Each number is 500 + 50 x the weight over its row's rms, rounded and kept within 0 to 999. Layers, rows and columns count from 0. Numbers have three digits each. The size before them is the row's rms in percent of the matrix's.

# layer 2 attention query, 192x96, rms 0.113, rows 14-31, columns 0-95
091:534504483422524479513516586543510634598538488561596586507508418513480535500415465541482453410538538449418541529592474493429517493471533498595536535396497505570482527529574541475578398466493440420519490490484575508511506500487513570431491523483509511441540453556463516548476464427564479446
090:391495573420514504592466485584594576518501515538526548549429522444471457556465460456567511533487522437482534533581505528502541422486577441557464424492513505498509485516580480413449499535489593485542518514441631540452509478426463408530489484387507530483435405501477510487538470446510505430
077:571429426487500530459512562520490491573489540539487445526453439414501543430488474460422458485560465431413510528594495421450502556427517571512497429486606544581512444571523493481492466422500436515444570412461482528540565496488521587535446541617543459494559444563439534526438476522465473512
093:542512468523433518553486546388472481512572534513430536469595475564527446435474463626489407415540525552538494472513444459461482589564502491489522558516423577491485520554520522549554496490518464516490396433572433498504470497451545566467519536609446548457510472508464599579511575583486467535
095:465500615469441561509553416455482526538497503580445448492488593403496500509509477560542488607446489512538596416469496558590433505466414556442440534540425530496511473498507525503391573492516570481418470490503433455520432487504541433484488520442465490539430468425530576427517508467542540564
086:444418535577447480517442512458473462487512525540482432598544493531574559427461543465412516473490435423497468470484423426559494433535501416483421487537586425447552490498491461519464422494430448520489520524492502390439569493574539499492460581624480540565558439518513518564470465557468448485
097:523494544513545513436595480556542515459547440557539546533395501486497566522547482537483487458480573580517524537408536536530489478466477557492523575462555388509498478488461538394559496546582474523555457512534479601450430522440567437484518539480529482382480508460560378406519438538449446487
093:531498542536563459417550517587494422470440519553526512485438441533490482481449537421481487481500489496518461569416603445523522461433403544542474504488624507516503369495472416460511461453438454548451564555430491547493535490591512512532457551567512498457567615558495447503496446480427549456
081:429384525520495554562506477465498488489518503433490504505526474517478524439520496439443484430585407414455508512546393463372522458535526373536565483541451480442514573496542499515467500557535510469502525504473371489476534538520454501433528465501525494595465397518596450474552540571422460463
092:536444505475466486472570517432462456465519465560469505453494455605469539532504544558439413389531599614476568452438467436598488517489472566548499628452508447496494518508463534452567471509568379497539479481415440517461504512483548497500451509493528434454469485499495474499475456595466410567
092:494428568529476363482475512545538488378476528585524498555535480437416521545517460483503467520493494489581535483520538497527519512476488469463513490549517539458514486481511520526389530591561456565463483478476492515426540452480654553541442591542518511454539571413576592450521494598469520422
085:447505534513550484427493489517504590514426604449547505448467528517471503565514547456525531447516443360591460516480498518530470423442520463517487549423596462452518473411566492502487546482502494523472566597441518566497533564513526516453605390425497573494459589506554481462448409533463511473
097:529471501625585481459447462629457563402443468484487518443533517476459565528547446387557564535434507616451472468416511550510560500498571558426499442509538486439503514364442440486501566595509485452548538487558477541544473505479462478551478527499484461515548527452492459486521453490460524525
086:537494431541503503568511466393508406473477504503557436537513521527409391513471504522376536523536488491506453433565583392557575493554452467514405422532552515461510455604512461521403496449448510578455547492546476510452577462582480576525459468524468519488558524474445568533479515554476522507
090:518512496480433518443503594568507454482547577532547551494419464527528560423504554527551440446519514471522404550542485525547429479532529477536497420469557411531525470568552540515558444436491454497556563470459449495525453521426513468531503530610571531473477441533460405583434411464397416454
083:520480587591488492473515467535463512499543452534488517547539493520611547442518502531434469460513467477465460541400453428457419485471526567463485511581588418481533536512415413439613453487483480504547490513592478553549541527488528485498464574584406540471556488507576437485494399575510411538
087:407479572486490536510470493554566538482516513432531529477486470524476464509475537516571487455526522466608528515546502541473620462481525395529556531500343487428496547511624530457504505486499594469557510508468488439475459496458480440478545403421561535498400467508470409500528502462447524378
099:547463471573465488457517529491468523430458530502460484449585569387456619499563492452494521604539448467491517481514414501512466557492524551398505451527452563460534479377463557623395574494549488430439512464536371476503523533518496593528479534529498450537513511465508554510464483523500479538
# layer 2 attention key, 192x96, rms 0.115, rows 14-31, columns 0-95
092:563445523434528519482529519518529424534387550566516600575476448516435614502537509465536469489477558546348574511552555542515484486452508496517534422445509405535524508532481492506480492434530411545530425467416401467566477453467452556525426530461521465545533456454515518608468498540499510526
083:482467457511514582437483493540491420483442407433452485574620490440491521572515524416418445430504552457497513515564588533472490526495548515568451433495582503529470534419485495472423545496466450543565562454542477440533531449521472442551524449444560476583532460474636488447557423508543507506
077:450494522536482475517509491504515391513518552470498566523545351519531557461552412495383511459471492486453538488477448535507467574549453456492618453479505366486499489561431479468533409490539486510539420488536372481502475507510454515509479555546425526541454449416567499510406477534419539482
081:533452577423552498500469538489516540606524514501544555464348484487397525429523455453539489554477492514447481426508474599500456471534467541459512482404495502585543457500477528519451523407466514448472529566494436549541395607405411559548479528465541514523481471536460573566462513498560478512
095:440554585435495499516492490546452469479536465498467427535425610477544440544522442516512525517501465484609486549538532530450467510504459595515535534466559520583487444474544481499535508533481612543370594476502566527578574536480569456499478409506531549538490531589565497419532557449569556442
083:441543520591432541468487441476507491419524506455484453384574521603516399500530421593471535487445530462555473479481518453603606533556493495539471481577500441392515486479442571472472466515499511426556493534491516497505432553537417503514509458442471476517464460441406532557429457533428542542
097:582478443491501447479657509450437487447447515474487436553525542466503589534471550450519441532606474476535553549509509517487499489445521482495448564491489564548498486536448511523529529474579495532380425512407439547511527467522562526498468545541506455572495569337428581467544563477503519453
089:522486432608457496477628504426517515401500534450493489428587485567472416492516468524507556421461527504497481546460497501471509514488520472481465587601448449369469550510422432481526421464447525510521429444477434514427538397554507497535509555539433531509555486412452474515473475518463566566
079:533527454526443449471486463507548483552489460459505475455468443478495530413501463509456456536512551490585403429498386421612544507477568490620497493555432533484505408532507557514440490505495477564548568531602470485427441513562401558529502451540512425429503538464518548532481469516503421390
090:561471516494424522556592597494442499502491602585496464458490485455459548472447527548562495639499462536507567468489437535574436455447529532517517554542455608538541467460437555540529569503555478545412470528441413568528458482516537536545491498527476482594513566420469583544447549450507529496
092:551477521496462537469536524416516443452576494440438464502554558457589482540601521449420479520462576537554513483467478439509382513527464540516429560563471518533483479497451524479565450526535586436477463513470408553432444462500415485592475500515479527503454500368486554470532567391490477587
080:419527383523454490524445546433556610464470479404524534473564602534532409535599528563570496542469481448521467492481497436529490500473456428503456511538526478447467516511466490503494467511478494546502473434581609492388564517568517488460464530457491493556550462442476509485501650589547466503
091:498537443573477417461484486502501539375531471467477417483537494475609479582461543471447499572528457497553504529468461462488485490530506524481442534541480591532482554529497515527566400467615458436606465520432480527488612395532540505465508508552549491398476490438458419434561543446457495544
084:480482583566499546588485502465458477538614520500555551395568469525464413476487523570464556511456516489499405543529512552501460526486543457482530516488504458426471546408481532504435438576457581415569584475498539495403421563451436506553494596486412556533477429486498511585498464517512555529
088:544418518521450474450546470485528515504439483479440566481482428565527547472537452492488541497502506534358564478506489535529561556617401426490502459611539449493470562564417455495461549417487469519428459458498395444524488521440504475495553539420486415588494531480414476546442570533469492477
081:481542525599536463483532428435495538423461521454529456474535483518504471574555446465478459541535480491533526524478564521526679491527544469508444525531533486505527422579447601485507467438550481486482426563430494560515525501601475558512512500519510561513492563390404561478429434549378508490
081:569478395418464476395527514517495521582441449535491516519435480442536529482449499458578519506515533543457475438512458478540504515518510490562432499471508551518479540502498503544412593498383492613527630423522500466518466544482535446516503472480547457530569594496518451552586488496654443508
099:517542524489491463493483504507529448450549494450485449478484497481669489540610475533408529579458462452538524492437394437547435574548411512474527509491467494567491472563536493521578393462571514442513496528550515474455541520469432560450502474491470530433432492547538452441469630455437439470
# layer 2 attention value, 192x96, rms 0.0843, rows 0-15, columns 0-95
096:536522490541541457465504463440574450485488483480503584562548450526467475568526517487438421507499545520525616501578548390504468594498413584557379552558449499437460502547566410429523526421518585461472437487453508493493529548519510524476459440577496477456508468557570537429518587501549516543
091:522527515499566475532503474528570508508496573438519509472417477471372482536549450541526451512522532514568417502466624540550503653549499508555462546486405443493486522482479644439499486563512588411504482484561500453463428484552455448467446523549540511529483447442450440523477524455584462509
093:419508616515581483437538506490491537428493444544475490518545502512459481408461547461576539464510408461374530438506485423533559413459546555451530533516447493514496486475458484547469541428507394490471521575436529483436503527399421553456542429476519533498540538420526472483505420421458559440
083:519498421405470548473489499525504473532512556537530551606429486501582563481465542484490455518463463465427473513477405518520415422515498469579495471438473508569480560505449479552465514454474419387515533479585509514619504509477456528413527534496557566471557533498461462614568557386542490560
112:517514527482528533384531492499484549548493525542491442618539502499572430477475460554461574546602476416462478463549526405594563545502427573533483599451439586554529461503504465583469479454498543592424496501506518400562510593450468541451489456484472498466427533518454556476559521515554520506
116:524444494617568465494487486414460570451452457480536498478499495398445513458497476436448435479535494518458494525469453436436493517497582393445500345573481460490468460441504511525413641461467389526566519496496432534579428513491463492509556515542527421504507476470522518467467436495496442508
101:538412523509501460565447489539510459546534484518585500571528491464460623491480521446430393464465560440486553462528492471509474548525602511539522448513424573449490563502543487499446501611492429492536523491544558541395451498606493490505518600511489488493510470461510455437544439587492367437
097:412494483493479479464525493530445494544498546525460482461444435512510540500546519477549444563503367510495503522478520486510527472493585440524515472509454403474480425503456422510485516632510482607516502526482445530524471586544523526563566524515477338558473496472501558578438427511490404360
080:548480533452480529599558544506503543535546464490511550505482548581471430549571433546489489459543491486441507524525560544461408602421450529526517554567398361460578543496519519455522479468512482486445490458533383499551522435482555467463461484450421452495457518492507389505543612567514454520
097:510443524508447510553429523527437548535505510478490495517493498485515523526497546528452523579486477627529440393504470550557472512438400521510477479523521500498540600497495515482549531627470552594498468462574491449557570599477433466467479474467586622427509552527579431555469440515578461431
090:494498409499344467526461545500567490463559499491508433480527554563503418572450425443343529544453535492487459474495513459450513566462540600561589533470444517423515578527456573458477479605470482448502478500522526509471417450551512492527488480471474469545473463541536486438549542504471605531
094:485442552566507465530481509535465481462462418488535572466420475469423532468496516496551442485484503505459483493436417527447427406482489440408540434580515417483457538496516485485478590496494381491645557489467521555482445405545485495557535495503508508560612479458520496523441382446467481433
104:511571367458467492426501517434520483514509566491490487514536516500542425560566431514458574550559481506613510505520575484491477590588446485505504520469470509530549406556520535485557387474512490570450431522430424508551521500491563532507425496494471453541401456503496492449487581504588592591
098:429487531574427415492456498486505504400524488510530441466472493463513482475494557386463516504385504507521378491489415520431522366536622446453484449518513476467466544442499478456460520537469435531525504494471486498468432506468511465466584492450564501524641541504501514505488463465376546566
080:554460493507609578467442520493527577545492504539556592537474486442500528430497538455609491490483520420450503507501403525483518557550567430511561343429410514485476481461545459548486538446455403587507516550532461549479493510454500496546501522521512605509528513538453391464521461492478406473
089:555497409413514513451444478496465537527472417463489541516524468498485487449494458409528568507494467535328555555465418554493440484619529512463511426451517496572502565498463512538461517420507449498536584544475517554513462508440502503605529555488512500443435404488558455583432468473562470568
# layer 2 attention output (transposed), 192x96, rms 0.0871, rows 0-15, columns 0-95
102:582485462534509479557534563366498414559482600490517485424495560465460528470466513536462491372434472498561559538488537504476485501394507569512469462506466604536504537492547544480528498465532508529594478531414475543533510514487524490501416455450477588446380558554448577448445476438542473450
086:471518535520535452416561502534473392465459562453512521429480538522494374415495568547513386495529442497586532571418522527483561435506505541450503447477592430464571506454429447451443435484529506524513446478530523492549495505503508440563517497432480525587453389575442449461478507524410478483
089:444556439435540526470411512485461503456543466489474452505435511492556601458530527506460499483630497500415547438598614531535535517505481521504492535557498495513499478501523530458546514554471510480467634467465478477485536489553379575576508587560492538455508628487605505499558490577509481432
081:507538466449497489483588408528539454420493473591426493511603488450494405556515492425468526516538464500475500583562399457469450455444478580465503560532516483465573585477517417472457529456486457593489617524562428488498516561536614485510536527564481406467548519510506518460543449508430474524
114:512525401506505533545500535569504474464511528554436532503420562464521511550488558455435526502478456369437550539488609439489535438461501554457453536537477436470424451446519436426544460530508428535545552524477513482522492464520455439577539500425538467437565651499523439458499582448426542440
119:510456480527521487532506451447452505499425498452497411465518529468558559534566501512490529529466521519594452475420525528522505526553419571406482492513515581514623486466438554579358501465459585474455443515559402402483552505494477551492560507543477523534466630485440588527500496512585489526
099:516534533544517448444560508490507555580501529565558588478567513506498501472422491476520453465517440507567456483451487579526415570458421603444453553570550560476506534481516512536428530427550571519449480545481480470501485531538524521522563619486517533465490520469412537601447507498608448642
096:502517502554445462530506577550497539476615473507577460516561410523507537494477366492485502565471489529617472444581496525571575536508524520394493534523442551539566446477489558442460504607548563552479465501652483472448486423514477596490522545544536548515522458468481537554506490562524487503
088:432447526520528505540428470539553498537469421526521592486449508597481401498445485493564505451490427477511495543465512465364504479537467449521424491493583480493456468543580503509482491591431461457534471377450534542421509489524555441486495431481519576450512433507462495435550584427389474440
093:449501452554518495564563509563505519425571396492458572536449413407519488457444504492419497451487602498473562511440527504471532483571439527448570579545523519477571471508416506466475485407436440524508550475447514572592447488540539454534551551432468431558561516442447403490441491518446539497
091:518494556421535467563551521602561533549574560551454641481482520493504454439548462478510435493428473448462494526519470539485463519452502485542512490426593505487342451490480465573521488370460507525433417474576571497568463551550475451481579526473488515450476495456504544471536479508463462587
100:483491575563520502464478461465532484496513424427496412477560505456554547482536448521542481490535529624576455414497431604550499577526440498461556535504497550543603545508473594597446533481530603489432494505527470464484529511493511575492496529595456520555500397489510588547521458564595512538
110:474502419516459539578458574542522544541466546530522562585497499541464454520477547457502579500444464403512478568494521459419508448479538409598451398433494448530463477513518461494482449549504436454558340504508544529467514506481520432467438374414521514497464523513531518444485521451404515430
107:523495562438526446485494472482493458451561508417415469487529441470542573388567427541483484560508556572471433419617443571594489546531520444497511504467506539517494486520452564555478513410450546474488554535589463462515439538464458563481588587517484422570500533473558545524465407523530453546
073:488539484537531509552539439452471588481432531522560480549588452539517599548480516473583570525597455525556539482499503598527434546466407556417494526533538518497561555509481412522435576505566526492526518529536441366419511541515588512529612485553533469511556538440452490546487465512558496475
091:528523466508449554535489466495512480526428428554554457488503547460545529572558512418485576516551524435544475590489489510505479527494426613537501482564569456519612515535400405564493535464435363554376501439476472450483602444552523511586468494530543490470553537491534448532508461540483491498